Part of a small language model's weights.
Size: 10 layers, 10 heads of 64, vocabulary 16384, 70.6M parameters.
Architecture: RMSNorm after each block, rotary positions, no biases in attention or MLP, untied embeddings, normalized queries and keys.
Each number is 128 + 32 x the weight over its row's rms, rounded and kept within 0 to 255. Layers, rows and columns count from 0. Numbers have three digits each. The size before them is the row's rms in percent of the matrix's.

# layer 6 attention value, 640x640, rms 0.0379, rows 60-82, columns 560-639
085:100164143111074122118122142134097115211138152123178123092149203113106123166135086095124181158138067077158115094110141127142187132138099115143124113091165146076114125124089129086151155117154062108082135096116107086136079057128180118119110122
090:141118153145163117166189153071146086161104163129130126016124167082109177137126149124123117127133082113135138127081138115109122123124138120109193134143171142141158087117152129141108063145104169132185158144116138123000174199179174090082139199
086:091075137133141138141165123096158061148184128128108124162097144196107130080126131157089140142100078201137198071092138129052094113118089145115098110100148129129208153114134086177160050092219190148132096095119125148158166101124087108195117192
087:101084176142182142158156126132107036083151123098116157127121143145106161102119104119140101135127106163115172099147143097119091121112136145126140138179109149180121109120138111077120048174152159180131139121125190142096141136122181149159142131
064:041145130203162127095163112210135158126131155139129122140140072132152084078134167102107139180118117103191168138167141106087096135105164125151160109148131089101139127144086104154105101123172078094165124123134136128162146071133137109169094115
060:167156145158130169141096105093166137142154099135054160099204137081078155142147123146121135134111146112119118123117117146107109160099122160184093113117144134081132150181134121189167050140099109140137121109140105088149123137146101115074115097
061:119126111142158140061200134153153180173081159124126118136132100168109052140119145127113135105166109124136162129123143135112108123159174106157147127114122136095141100129140138114107139135051119165109140152153113132106092104136133129116187146
063:180163117158189156157133119128085137165109118140082152094061105096102032140140200136140133094139160122121126151131085082095133133140144128119125179142122170169149116107076158141117174132097148068130163114155158138108160104147197160115108143
067:111143096092127130101184125116165108183180129143102106138172134111130121125142143194094115088145105164147115145161091126198141064135136118124160121099123146137180159120093209159159082111088138155124133143165073061071172161106131128077169090
065:171100102153068093132163137164112090170179142114093133124090139145128061126097169137139140082112170147137133159099152132164146109140154113076172160081166110181117095104099206082047101133092050140154146120066196164074170151098087143081150135
066:167125088112147125142071120139172126154155159113124174066148135132156174126129220150148134163128091094214125111134107097073142144068108116095184182138123095156097096097132119082159102103154152162106054117168128129133149158064145152087106113
068:142179144131128167138074124077083118080131148122130111129069127113146192096129127157123123147057167166103166161189096133097165110104153124177108118095129097128183145106122098136119150083154175091106101121193151128129114166128149069127151150
064:145101125080110138171100148105056116145206118145121134125122078148104137116143105123092105100133116106085134156096117119151182185092123195102148101112073102123143133120132221131113160106076074123184095091060052144122185130170088141150215114
070:113164126145193137122128150118104085161116167105063124141165160156098123090131146111134121114129121103151075124105171153091184112095082088169160144062179034159129055133126126134162106101134139161110143121163007098113132172126150165122128069
062:140143133199151112111081090120095152138195111188150126089189125152143088135161191084089120103065156046137149121132137171081132129145201124117180151086152178099173029094124131170180096113099086118133140018140157189148094109105117119115090135
063:082155120134122131116160175150134181125109116112117092157109094046112117121184124142143144135142212116064131135165135109155080102091095111150132158141103110137158127147090109114095075075080140145182139139164098184125124153133079100090133112
063:134096120112142095105152128125171121127152125130111157049211147126129135135128135142140089144115112095129085087197130142123125131180159081123112129135113145191106124115156155147156152125115084159120148112116197098164086159159121137108109129
063:150122104120050153131125164094171152156108136176119138181091163137108146115114070119122113107163123138146117105165052148130167122142149084099087194134166128108093108129117121082071202150073148180111087106124115126202142155160123152150104103
065:156111097102157125125156138088122125165107136161152134093178137070114080146109124120079119136129134141124130126112110161083201127111110128087126146105170103151139061143108200128137073116142115161153143127111131107164145113122047109101161101
066:135129127083081112089039121085117150174135105113181135109151095193140126159109127073099121112114164091147144123077127139160146098095099110104124162112092097131092148148114129131080173157130104110140047108154117109120104178139085138100159081
064:143155144147157132129092127120120075082151139158130127135096110204153112148142125112125155178133146180125156121189150108139058063138120121155160133118156097116182133130118091119142203107131129113125142125128127129129105100148136125178063183
064:164122135158118135147127135123149064173179121148132112122126171162156070187117160152118102137071170158153114131122122122139150073185136104146124150120108159129101140115133167141187070139158176119147184119077187134110162157126153105090120102
071:101091135073048111152099156090131140145124155134095096147155124159106136161137122107074113098065060126099134103118154121080129092234089130159163134141161039100147075166173069099130164100192138094082002065136125146113141189223168135115160179
# layer 6 attention output (transposed), 640x640, rms 0.0378, rows 60-81, columns 560-639
088:123139100138140159126177183205092080114170080089080065140136132167175114138108125187125149132152103094107111111142134140139168154149103132103083146147157145101100145132125145091106138136128115151125124152023090137177089136160115207161099116
094:140099104128120130105108110139137103102143192102114085099157166116114154119134136190122137129124124146190084079189135163114147133157090067167141145077148139128147148084126091082139160133123157152097129123182116116082186112167106088128187139
090:149176148114099118145129152129094142119122104133148154128104102098178117143211127202110128113139067111090145177119104089089118134099127072136118123114121077128123111134135058156128125094127147104133128160092154118148079171130057109121126088
094:162099104104110135174142114108085142097087194109096091084077117067114109139198142140080100085142061118097157109079116113118153100110127093124128082124160123180187117141142185148147100113102112126154151138169127116108142079123121086134122151
054:192145088128097102156130134058143104111101067106085105135024111102126128154087091105172110185097139104091146119118119141183156115116082115119083126103109108092117123100097164101133107115185150166129104130135115155111107164169113123110147124
051:153083111122180074134111141156148109155125162129124186144175076144125074130202156050159165176150125176148111120184091154170143076118107107113149185105095098105125100139097123135163144100116121151126096111141141154067115073158108082175189125
051:129156112143103172155097103153117044089107108102106115150187187130136209118085087171158112149143067117135113102184158082126185081158053139083102131143155159130134131232119095150119191146124127108147085122195086145132183146151140127134084140
053:139106104068114082095167099058123167144141153151169080099165152089088175092089086101157109118093092167096135089113157174170157139110119123128107052107145146145029090144132145096183124159123113161075123112071137142130108121073049121119123113
058:140133163134121077128084121136082100107059155118195076133118138146161119158130134159130115162097146167164116125085102159080135136092100173115135118167100168144091068127118102145136155123125088109114105139146094139162137044148136181116091126
057:082145146097125129172119122150124122168100096130134188160153117117108173163152152099076115201140101114123086144145102129105115177121140136194112092134092161110148177115163104085135148149110114124134100158223155121084170112162114128123130123
057:143178157114153159103139124167077108153110071102087098150117058119083136110119112106086133121135133128098135191133123178127095125157125111181123212127105184130131130175100124189108050142147154141130210157066133043168133125155130093126169130
056:123117120107133137091189197217170144179115152152133134137103116106112106178118118201151135147162099115170077092091124136123127107129132196118098109107168149142138118099108125125158136056126124163136142126097094083134090076164139139159092092
053:097144162156166079046111153156243084149105130138100131175115084121171141157119131222124140130109116101172139111166151148090114134171143068141160089088041152126156094172113082168129106141158138122112150172188154091189091136115204153140104140
064:140111172116106173150141084184159112102152107151085114112088086133115126137133105130122102106150132127115100110118082141124062112149133168124113147191080182113158190153082131132125069123161132113150124149125192132131132112152138098159114109
055:096115132107119156152110158098167098167066167108103129146110119145155142165120086160128176151092172146145075092150082166166110162115130129180149091108041116099111116151145140118113108151133134122124130195144138094102139141153142108114181071
053:104124133121126117113123076146120147183140177127129107100189193149084122134097145130162038099139086186200096082130126136122198136090100148085132086108136118158133174087123157204123127147122093124097147117140103144186123083149122152118135193
056:177124135147101198194116146123115114130133127121139199147057105122109119142120135110133131171145167124106090141055141057108111159112122147143106187153101105111136126185077081074112126166115131132156115136142124118073165118151090107182120095
052:105186147159129090148153168116099125146128109099152133056121117105165172160165193127091151128114098140107180149070186116088061140120126126130142028156124120133149161167162119141100155067170136116139123119144172154158126182115146064139101108
068:179136100158104116114099093103069139132125163144144255147087153159100150124163151151111144132092078128126155159069133143149115135111121152111095126114116112151120152096141132136112151100125142137073142113103146126109113125103187123110100147
059:162188160172148115144116149127135103139149131080096225129131170116144136168247143116090136160094163174161112099159155124139084125111132076147111106089147104045154186062140147157146072113112124169111146131098153156109144087138145125132146108
061:081133077103132099114167101130119106170093077116121009084148145082186132131066077115140084129143135090121151126130110115121168120111130123122102128106092153123071104096100136117104116132121149132148090143138111144111186157126110127103147127
052:111177143118075091133128117089135139144113097137114157137147124153103132099149165126168132176115152150121170170097119122134142131136128160163115082105055127111156043149081101153066166135159075115098143114105110118091132105178122126141121136
# layer 6 attention query, 640x640, rms 0.048, rows 64-127, columns 560-639
122:116086111130133144113157180110163099121114134068087065132100161155139113140186135174175109128158184133122093186184086124182106072109098122159141107208132142128124116138076133155097101135160117134158148132166147139122126103126140100152142170
122:148175137152159088160103067152093191150123106194200183211166109102128143144088102082157134115134132125135141117075190115136157149146147153099105137063122115186122124136211105104127115120107159109104079126107129118109114154140137157045137153
140:128120078159144149118145179105115148145122122052171080164142128088148124163151158132096153162172189073142108155124136123158077115127105107139164102177163089129135164149085142129131111099172081122141082100171145105071089162125155167167113166
122:122063103136121152099150188078179059118110145056124069070089169140132110115169129154114147140135121134131086092162055121121079125112100085164174085198102170068134128126064146124142136131126101152171167125138110136182148065092113115191133121
174:110147112152197101157117102115150144183139155159156139173168186151131178142151106096183139108172121137164132107102142131176142147109095129137172110075078139154143098154153111118095129143063112141139116098078091118153159098125076132077134171
135:155129162136170122142093057142112130129101126175191173111155104149087184137091097115115133121100075177159153083044135125127177144144134165099132139064085106102141105139184125097125149139055143168164109113089106145138142132136102148103130106
120:128136113142165161079121165116134122146118147054087070143111156151129137118174135119163113157149186141153063206116114123207077132143088147158172086199094080128145079160106152145061103125080069164144082130193145120092103118101116110110122179
123:094164119124147151090144153132162158154165157120027068164141181168154136113177127131214100117158196128152114200190118166195151066111097152166151113185106139182125128134109108165089085137135136116117131121132121130096103112157096089133127171
148:118153089178109125120155127164100167102149106167168158110106057062117100133079112126071146123121140060085146113097158106102153101136150102123064138089187119070109148131117102140208136147228117093100120119122214141082127137141177154161128097
142:074116061177135125112175150104146154122142125091130077196095163117165150109153105140133134080146160069135082157134108123170165118145131102174108123139111162088093121156127099111140109134177096163107177128127162118158147059150122104140119171
172:119175117210142114091144161171091197159131100148106111170099085078124129128105116110077115124138192081124101159096158105160149131182144152125099148081149086066125112165150102141126117142183083134077100122167168131040109116132122124095112143
122:072124166084122070160129125124127141148145108184103179120157156106116176112093155118098125120128106139103177081135147170059146127115147127098147173053127136170153104117162175149145180094106155105110158112068043131158134106131080121104116112
118:165091116147158171096094166131159069134112156077120075131117131187134101165187102153153112137134153165177093145153047128183127113126090116174127082194077122068148155152079095135081097143111104169170136131175169147113127121116123116177135126
139:079117107138173147103130103085142122157144154109135102170153173172150180093164138114184113104159119115167109179117105120187144140089094164145165106163129130142124096146132107129117117112048098178128163096105076091172160091101089134115132176
142:142197172165177093116123115118092202187135111176118178150147130104136107141093157073131104138154156096092142088087177108150114152149121146103130186061166078150136085144160131184149152105147116099073085108169078087073127133114104167062129146
129:099098125146092124121085152195117091106104105115141133096120064109076175101131091131110138104108150128161116196140101109170196111127102160108140057161122136081130086170132162120078086150062088162155131103073180163103134165125133085127118114
119:131129121151176152065132183104150095161131157083059090067106172152123087099178146113168108167151176160146088155113065097190078143108077126155160098199157107061147085140067132179091125143062071149138126103173144121083170106079115136146139132
142:182093128136183173115091124137139087127103160086155139096151134156107115165176116129159091155145159158138088133065096110199069155119071115118138103185143056103153120133085138137071113139075091149167073126177162116097150195096158165148169118
139:114091109137162142105168182111112084087123092090120114090097168107119173113143117142072147111112128125154093062073087117156072132143092100137181144101122102026164076126087168122142141181148064164167126140091104148142153070111127123173088117
136:143103128124114127131112095119101111179122093156201170127165093133106171126097148134159123117109080187167150107081168117136161095080109186107133086111142136091170144092150112115142125117051107190179158098093130130088143110100134182107121094
104:087119143110080134112143172145176075112115106116064090073141145170082138122158156113118148113130142131136108149199062165092139110116091088106157086189083160117168097133095144146094107145124097080158170146080122149171120149132078087215100133
159:158129183136110106097120132123081155089079111126178118134088061085128088105100144135095125155099173080071113193142163075137140092166146173081095132209172123132075106172170159201116123085146135091093095132203138115103108136103159112039104172
096:169114133142145092104136142108104099159084089173127134106122132145128111134133157118129137112125152158156083070170083099113140141105109122077107107144099170084178097130102093179097100131085101128174172135112130112104188124061097091151140121
132:058068129130097133181077098174142109140146117132233192146185073076092200132102117090146116129106113160165133173135166131147154105079112160109150066145166110168162117126124145092126114107105093123128132111076170159129113173115140145104124096
133:042073104157089105139147182117148104149155085077184097160162106091106202145112121124065164119140098114173144108150140187099158096115115141131161089097103141091172160146127142096136159106127093147162173121045104160138113078147076122171078125
136:156135151122098148088131169121095121130105087076076072129089117144135102105173150158108107169111147146142083168136124084127071139164101172134128106199127089076129107132130139143110114116101084157132134133205128097053105115093114112118110139
132:133082104164156139132129124066160112077112144140154098172102178157143118152138094133160127090133103140133074064146104146104125127125108108125108178126062148093090096120116109120130137129146159138139174169142104140224186049098079106130144132
117:129109158082065139173112077192114119108158131142179199126170091116145129138079106131068109111098098126090203165127171136091121130158172110115104153127164097176117138132151125100168123100202151091100107099124156153141067177138167141084116114
106:077118138072093115171136099176125116095158135132167172161129139073125154132105081142111123113109112123104175141121193136102079135137162127127112149091193123198123139112155158102162129119201146085103112108081146140161096123146180092077082135
098:165128120083115106161132105161106148097181160183133165127123127116134155130118101164116077128109079151127142095068165100130091176156159121169111163046155112144083136092132157074169153127157149141120146132123119124124124134163158152084113095
129:097096140098119173142123092138133098086169156100130190093143164115131112101119116101138076105120069119095112116053118106123030204129114074160131179108167061130155063096103167097161150157141067134090128130154126100184132140089117164108129106
098:147124128198156100111145111061092174172139153113179134153095095096139127127094125118149084140136149078104112082034137052163093167130159137142066169106195109092091123119154099146196142104142111127087121101218134079058147075098147203028151100
127:101092086150117141117134183146164142134153132091145066196119150138148110174169137144166108112159185098133095182179119150182142065111097133163114112188125143116123154145091098158123087123198108128129151125154172139089094095151151118159109168
153:144192130200118141093144108159086203140156133181086147132141091100132124133092140118084086113128154076138131115089150120112158188158166109131080180059140083101141144131135098110148132145165116137074114135196149120060119173158097161135144094
116:117113122128165157092113169112158093160132152081114080120119152153127126097184124127204111147155170153155084192170096100208105083107070154147165059234136136124133083149097132178071096130082090128165121115143134128127132102075123092116124169
120:111117124126051124132183184150110102056102102057114065159074115090157123088169124137060163087137152075138101179213097123106126113151133096145176089179077168135082115172136175097104086110170123131133158141142126109165085115144106074162137159
127:120129170117142098155110064118108131093132125191179184129131112141112145093084082103153135115082060151113126104071164091100144160147146161095099170066130136115116088113186114086173140140114149125098154135087110134202167076114134129043129104
119:078087072156153161073147149079172112134151158079130073146088148147152121110170130142182104133129156080139066198150078123185144098116099118167115111206148130078103132136087087155136115136157091149117172127164174132167154078114133114147125160
167:084131117162154058156145175139143182188161111176080131156113163120129148169103128121072128108154152103117171051144114151086184104139158094161098184020129161097158150152140096162146143131189130115108182105082106167076139078183097095130087108
115:106082111151101140096157213106155113121113112071098057116095139124145148142172163165098120104159166081137111141186065152145161059110100120152148117179114147068111135143089139168120121120176103149153167125149108126123118089162102117196120139
175:089110111157188159100144131097121134089154117143097136112095150118112113083136077133194105138112130153111068138067126080173077124153094176120091151135188081036121073096102116134150141169156086158109138143124166137139187073092165116078116134
163:076080114172176136121189167074125175106158112120131109139131160097139158164117145154101107091143119083119117046084096139122148073112126118156120203061155103049128117116097124136196159125192084168108195131129081123128145052157111157171107097
147:060086057147170141153116103093183148178193158125188135180201141140142118142132111132215121150158136145145152147161159142164162071065135152145093097155208147144118199087078037139161133108172147099144147113075180148132143128140188145109133141
174:105138122191104141108132095173112174087133123157161127173129100099131184154096099134103119073123135081147101159093155152163198118181142142129116146079079091090096111153177121090126112145169102158113125149134162142147105121174093134136131145
132:076078149094099143101146159057174067114128145072095099080105162147122131043163127151152123121128121143140111148201083133105131098098123139150164106211132184117117115128097127146109143125085136142121202148107076123207163077088101066133139130
144:171101134119081140123109134159115117096113127090191102161105067117138078176127103151109141159101153120113105190171159127135142087163131141138092097201115125134096180151153103143116091112187141089140098135170207159092084148130181088120121160
135:122191129155138112131129098132120207177164122191103166204167129120153136165085143110116101100149120090116149113125183182110173142146157136134095189041111106192114165123170090139160140099197158097074109129146105107089093131166087152122122132
110:107120111154098134093148211129145106147116118062067059121083146129141148118183137145126114115148189120156094172207080109176138090125083118164165071202105165076128115159098129159099085140112072146128168126150137125083117092119111078149128159
163:141163101150140160100129124099165150166161156145104132127178097143141099131112146155152126138137139115140174143172132172116189086097176128155088116132171148144116221090094048139142157121158172101124118126130156139098120179158171143186165100
132:151165103173134140117114158132144164149128150076066074180105160131156089136174138119110121135161180082142085168139134121165087170170125094161143118157074082137115131160117136151079112115131098134106082141197143092089100155142093126139121168
138:053108080110081135100197191104131142130189093083054093109115139095132140086138175160082144138122134069105132145138107141096110106099144110151128142134188127102142156110082142138178160116174076139108171102117098102093116107152128134197091121
139:085175074145168155103169122087107183158164135123043147105131149120142103055112154119171113159124152105125141155088137100144105177109170154151099154097214060135129139084114102140152172131101091142067096135179140084082161169130182178097111119
091:113109111054047109148182105152095140133170123195151179131189118124123156126070138147098136140137045122090193096131183129062142133104174163113115126098181136161109140087166150131210145099123157124102146096064108095105099171146151142062108110
145:096140098141145107099149130077077157122128086129096134144084127085141131049111147106106127170114148091111090116055159075103076194149150144102096153081192088098133085116168160146156164125100078150067128134174090082094155103094131149054094130
093:143128108055100129165118129124128137133167152087166145151127143121134166119094107130092100132105070100095164104091159136119104166125145131163145155132138146181095124122187160138137128118136133111119128100104143087128099147187154155076082120
134:132119134088104152100172187073090099097097081059082068125098153111158118096147148169069168157106131125116098122142125128097052108155107142124176111180126138073121125121116171123134144124128100153156115135148078104120101078114130108158088158
142:167145172046078124168115087156121079058078135149137155104109133142125079124114131125166159127110111144062126184169157147091107123141135145082154125206104163210084086133175190113108095126118174073134102165121121111219118160132161115082127178
138:196176140134088138108132125171075111080087099101160102125114108087142079098139093135121161117112150128140093157147170082154066147182100127109157059201096133122077106129118152069115065154152099100142088146146172118111093131106148112105161146
113:100122146100055097191142075153095142094108109152150169164139083078124178120082120124054129088102078110141170110129170155056142188146177121112127173044084134167122130125192158056167121100145153146074169158102098111172076140154094124121111097
118:069118124125153155133155085083129161085167134152157163156143145078151113127105097110164099100135126082076097131121183143119080089142130134112101193122205097144081120111119108129181157114239140097076134163129114150189132078129158139093120160
133:130105128093122116139146147096134075087097136081085123067112179143131115091143127114044160109128087129144148060157066150068106193112156075138169150100101162115150120136093165100111177143087154152125174141087063120212162150132092107207136082
110:145164132134152141090136200108156133141105135097041076077149152170136105141151175139157140153161203145147121153183087166158103105110079105139171081190094137164145160120069132153051117128094154112166091136163109130075136174144118116203138150
133:191140121141151149115073102178129075156119165119172142126124119174135124168148092098118117125130133159161119167100106123190138173160102077150144078152050127143162143181130122110057094170080105124167058113142192150116115164112102130153161129
134:147107172110137163150118063126099138125149151158206189097192114111127121179098158122149084119135082124127145097121126171118118106109104111108160164136136084166139132096102150133158140090167138109139118146160092115152105160117122160169146115
# layer 6 attention key, 640x640, rms 0.0328, rows 64-127, columns 560-639
059:160112122146091139099123124136102156117113155131120086144161153100073105147090156095155128162117101099182072114200161147149123091138125082165169094139112174126159175116145136105093115143118152173082106074134142052106170123179129138107109082
042:133128154135091137102119158043129152111198123110094121126146153121110112113115137158144094152107088138077120038120086109132117137131121144033180160113072093136112176100110162117126098087094166118110139115218066150085156143163150128122148132
075:140110138156101135149129148069113210111161143123101115114155085125158149125074100124154131148082061130124121122108135121104159135137139152110180113141131091101142141177026072131113143123102120132121113125108171136124216111164115131171132151
039:069123136022099077122159060132155117173143123144169070154118167070152136187112087117151132058099113127129159093173117126123155186090157110142191105104082131117103113136175125163113146134150128133111131216105119141067084134126078138136124114
039:118092158166149139130057101128076130134149131119097188108085104164061092128050075121084177081103123104212115165140133156061068151124169109164178092173111133163119131151125031117180124123105095106135137069119146078183151109087104113121111116
067:137103204162119141132127155040151176138171100061093096084182106206098139123100136128056116117106113147128143156127130069066167182170123214120105093112090130134060096110109091136108169143121116159167198092120107123131143121132104141136112156
047:152125087202179177159143137193129151078155166179163190130046114083145108132098149104173173121098174155103136153137146158108163082164117124155085111212144129138168140103147112097129120141132176133139143152112150118085122102117134116150081139
061:124152157144128120122128132064228144158121086122112127113139126104126146075175106164094087105119113120050157118091091123143134186125116159088120166103130103104078131158143103147141144148089155094165150126159176154156141090135129121109116119
040:103118086176117116123110105128079121143098090158149182123136100129116124103171112110138157105101156115118075070123199138129121087139135128135176137166117076158101160193124132109136177071129104087130125159100185137076188102151105181120153134
038:163143112069130103134237159197200077139131124144123111189125164153151174178174109129138127154233125167121107153177125097118153048099099093149081136103113073131165151139084145172144178148123113112149151161128121161195116090154083154075145150
045:145170113110135086136156096255138066120074137139158136138115091047144119147151124137122091087148139158135112133150086140139127109126115128171091134169138134141139099125168129120168081151096116100154096166168187139171094140135180095093142110
072:126111140117096127113128146110142153138136095096103091113111157134098108102076121112077144093128131162154174172189110162072168113125151162151140072118116168101064088093157141070082105070138124111134208130142129135135128135141168146108138146
040:140123094135228111105138142147056227114179148105134144151120132141150093120097154082119187152098042107149094133140165152118135168124150116181139128155121134131120130120145108150084139207138110123109125169021109165083121129153116128162061125
046:134156073160097118088100151091084167123144115108118145122078135102105154101081140152135086175066119132114164146110123153129127173169120129054156143139129087113109140162127144141132063125071144137177141118154129167103163206167162127128059164
039:109124124143190074125150175113081131138142107125127155185112120095149155148090153134112145136155171134119149165108163130136110126142118165101102106129120151172080127100133126112104143136070108180103127157071132160100134142108042123124095145
041:078149126078108159129129142113168085177102123120079085165156127162112086161150153161127138135137084158163077124165196153142123126120133109115144110112097129146156113083097097127089102107140092157162187105152088112161129113103144209127113109
063:109097178148163087148107164070116208142154102134153084133126104071134094094168115128118151126111106094161197172134173174123139154161112130112135115178124115135145116148162075160175153141163107145155113106100186123132154079174114075103159160
046:129141145181121138175154140170088117108161140119112127181115165108111072122094181098080110102132123182179092120087176106123119143100153138114148130126132110108164154085137117172110127145125124143205093103079054130140204124108100162139102142
071:126130134140065152140150145132127154095151153131153140105050105075181065153088129130189171099102135141130118066120147121085147133183121115074131110138120153115161143135136122119151126093170094081133094096108145084091151097085127118100130183
058:090167102156119107156141144104156141112105164134099162144137124185134073130183107143130211163109093138126144092120176114145153088157141108085125142100059142163169143148133192098117137157126107098120100096081139102090124136135121136171158147
066:145173161089127115127138220062078172105095107167123084117149107048124119169098127077121082070143152155197125111180111158143176163138126124130153141105108122066122133144109058110152153115096108230147150125150128092142165120126116097120173175
045:131145113151174155139147077141031133100062142187138141126166122121103159103092149115149083136139081116153081115064172129186088098163146141190120126160177082132184098133101120161130078129123133144157083112087161089147123124146103148131150102
072:131104114121113056126123194107135089121128158138173195115194092109113145200103133118181169119126167158167143039094114100148143103130186104094114167104144119089132167173083114103134154075144095167171067095085141092126176137084133083125179168
054:162197101131146177074142164118160136169108187126106153186089139100099124139126175146107105135100139139096077126209096189214117108123101147098104103140155172152183164118170142079115140078144106123115172159126134135090088113123120113113117138
054:134122124179092132123109126146137159176132209153114108130173109175109101142074124108175186124076120119156141091141127127100159155117124092096154115103087187116150141151158128113157103132104128119186159121167082161142060165150154141143139167
040:084075131125162138120109146120084129175149107108120088136161131150077119143114132067152136068102109139165144120111178159086072216120149134121130097132127092123119113111119091139155164184116131177120089141058111122135104134084088166160131151
069:109144128092113126133096163112072082131101144112134173106119094093182095186109106129098149102133169126124145125135163180149072114143107148120082189162165119122154119109097115087152163140113111099169094131170194131141102100091153155141132183
071:113169135135171143146118126126091145137110142113110108158111156132037133136108196114044130149120078105094044136165175127114100113098147171168136058124095113144161126105130136074063125154138126128100098115110117128107171138140095154159113127
058:121112143144157220115123094091085163130112133125076103139127123163130115100116173083110147193103122114089088138176180180132076076131110152151134089113094134130123150060165176141092147126138147108121106075146103090083133110172160122133113106
067:106071113131074170123131118104146144119166142121077095193071126192172061110092108152137164102132106100134118164143148114084145108175152175148123101195136145157172138082139165160088106145183170078118179137124148154104115104142148149082071114
065:111171122060133119105173119117095078110154170149138129194104212152139118136133142162139110112199126157099145166108158169113134092104116090124104100165144134116162115108161158127154086147189118113129163138154076127106070130124129138111071172
061:117091079129135076128152083166149136121162139115138111189142151095111087129113101133125170109137147098170161150192128107081151091125137080131109053143145149148108130163180128087120086156141198093179131160044174101133155157131154192131098138
055:099126159087122134137134131155121083206159122116089138047156110166171215141140123154164064101181118119089161097088134145102131155101116143145129168134157070105134036127073071173157148154107103119060137154191125087168070109110142084137152157
041:143139161138101073140135135164170106169167169130141119165088163103088119136165111153195125098098173062136091116102110096112153125119078082106152148162133128124153156183105150060128135113097208105050152177148165104130065124112121084095114143
042:118037165126188079101156096206131078136139175138141171160145144147149134108149119089197148108155156109136119160138068120147120149143130069172149139165123115136156094150130127116156167164122150098122123162105143067106073157107104103105125138
034:131113131136150114117145198140131107134106155170108134174155132141106159163127123132215097110173147061132159174161108118183167107097101155125117156165130099080169202133139125075142076156143196085139167141099155143148113126118114104112149143
038:115072094150179111112106161156045094079097157170155189106091127174074063114081136136167170132149139098159093143101130143114104126153113129137127153168162127156127129154097100121166060163151137111105124103127101203141111137087104072126091141
037:108110125174161096125140152055153195185128156193177101158129121120111089129172157090121209119093134142138122135146132119161142131138124146128140090085114164119169161138115084146106153142179110162153115173108105133090165114113110112128164109
054:130154140110142128106082141058082122169085116146107131145188103166174146078158158099092076201135087099060112081064117154155084187098156144102141210140127064137105164137139097165136104205133144141098103128169119168146164133183155117135140095
062:124142061111109093121135080112145124155094147152123087198108172151052172135135106136110135108144149157105139135122084148169098148110190094168127112121105147120120156120171193106128106114121134104161207212092103188140092161141105126135093081
040:127153179094121163134147123141184155156120161138128092158139184162115157136155065154133177106064136121128102108123120168164161125107126162121139102152120155114169167115144080069155176176181135109116151166165112052155077080094064120138114110
040:133135112157094160100085233125119139066197171101078117149130131159085146108060127174153081106124159129094144124085087126165122146137105128115142110143171145129153147099128082088093121151151175143094148094129128069106096136158146040134137130
043:092125139134134116149122120154229113144135114110076162138137122117109139133147112132096116150079145128147153111167041118127162177126074101155140107085050140126118154090161158128039163114111070156144123103114086025108170124109135159121122129
043:155122110138159174140171135143139193115171138113142163126130140138171184128169109176091188160081115146116103112120134131152137161099110145073148181093116064155086110081082094145130097115166072122107133098195120113104133175148055193192119150
040:114090109115107114117117160130130156172150098119086079167119093190121091175083113148106129086133158149176145176169123132146093146141119172113148103128167150133149115121107078117114119099089131156059193118100097140141183115060075147110123095
054:112113151164076124137069124081166150136176095172084107125145135133107109138136104126065121153092104138187096122084175074121131132150152139099195103084044144156134198120057118139106102097147070151146153062155089051132181115177094160142147116
051:147194121170136080085169112194083075095109165122149142145120084156160103150143096133148125188125126099121140119150127193122098075123108087112106141191145137157156085148123131105133152165085138112149055148086187150127103138127107144145074106
048:097140092076113111084120131097165082112086116171154171158117205131129088099153106140150123167192118091090110092153089131163123133146154104090133129194118106115122164135152183151201123149110120055151113118074111165144053122153119051101108086
039:170167201181130091108170103129185115186102118141153130126112133054116106125182120132191103155121151026167122097212122115155111105191068095136158178095102133118136137170117156135154073119129123101071092161152141120113114145139155150124161134
059:074120095080129136074171151144225146151105169170140110150102136158163142143095106114124140118164138125078176160130051153155128139132091138133147159126148160127155113084134095156177118127156163145089220168149104154111088109124091085103127098
052:220164140165151148131157121112061172154087141151074158117151141180139143142154155116143081116134102138111115154166129113156117063141106136175121120122128109094117167141190179087128149126088128118173195105238100140168097119134174124107160129
040:113158164131153140109121089154097143099138167134108136157158159149110086166108102115101129117085170133138132177129109070123136148129125120178104118093083121082141107117171145170147109153113130138115172112093145088112173186143111176158114157
077:129197146160140120117112149078125072114118154090124160112143072149108117153107136169132130177096111144121082093157177118130143146155150185106123126098106122140148138119123222124076112135119141120085076082132208090133213115160068160100100155
038:109186108148117110147175063138139166129172171172125157157109058095187112146145167136174113107137172095130148138171085133112162139152082081100125135129100115152127153143139138120135107050136147097126137162136128120149143129051124097121160138
070:095170116127078119119126045169132131107103177141137115112076060178158152112113090204139158133114138101051140147111115134102120154153120160149123147147098107151153105120123173128165115127121156045036098121135131124117099098106082120067103051
050:117154129120079138137169171081139158142145168130128035107168149093127135095108167040100134103143104117109070073093141103192140144116150142118153085061126155105121120123104092135111142148118116205185070133087143107119118120137077121150158147
036:103106155087157139140079117068114134117114161134118139126070109139214135138157130127118118128139141087175164161138148157133130117173070139141216113127091098155145069100132159122073101085209091114089085075133116095085158114073076021151163119
069:121149134114127143146102144103170195064173123116172125158183122159136152134159206108153145129152065137124114101136142119145120118134152116143123155155120083112108119178107031062094187133122138144140099111075208087103133117143052147147139112
056:102119137145155146107145090090171124135169088123103049108176118105135155092172133096137065161138093117102087107126122134174113151141166121119145175101109158121129086092081106143128156106148133141143040082194134074099137122179148123157125173
048:126157145129117198165107067178064103076174148095125088178087124042167109127096137128139116102154172086189093115145209118111089140154097096131134090192140060132138113094109098151099125100135047096120078110091165065157146099055106194113105120
047:161092130139143160101152110084152121172173098155127091144081160083123084127187118113125100137113141180078141176106152079097135144170139113088108109052094136124134092107130143210124093124135161144201110087144076087083139113133133110127070108
050:140086149142143096083046182121136089151174084147154144104170109142123128141151124137135112139156092158150158096094110122099127196187155170111149161093144057129141175129135064133149152072112092152112123089147113106128165113126125108172160082
056:145134147132129131156164077181175156116096148113152172131071176068092138113194132126077181108110139157146145138092109118119163124121065083143083039126139089154142131136135134126105115109085145116147191136101051138150126160076149163104103095
062:076167120076113158124114096092153126133126124101131134153104108136115133167163109162126199138093132127128121073107183098095103136160148080054127133101088115160113198100137114110152134082175046088114115129128055130133170146132102160141121148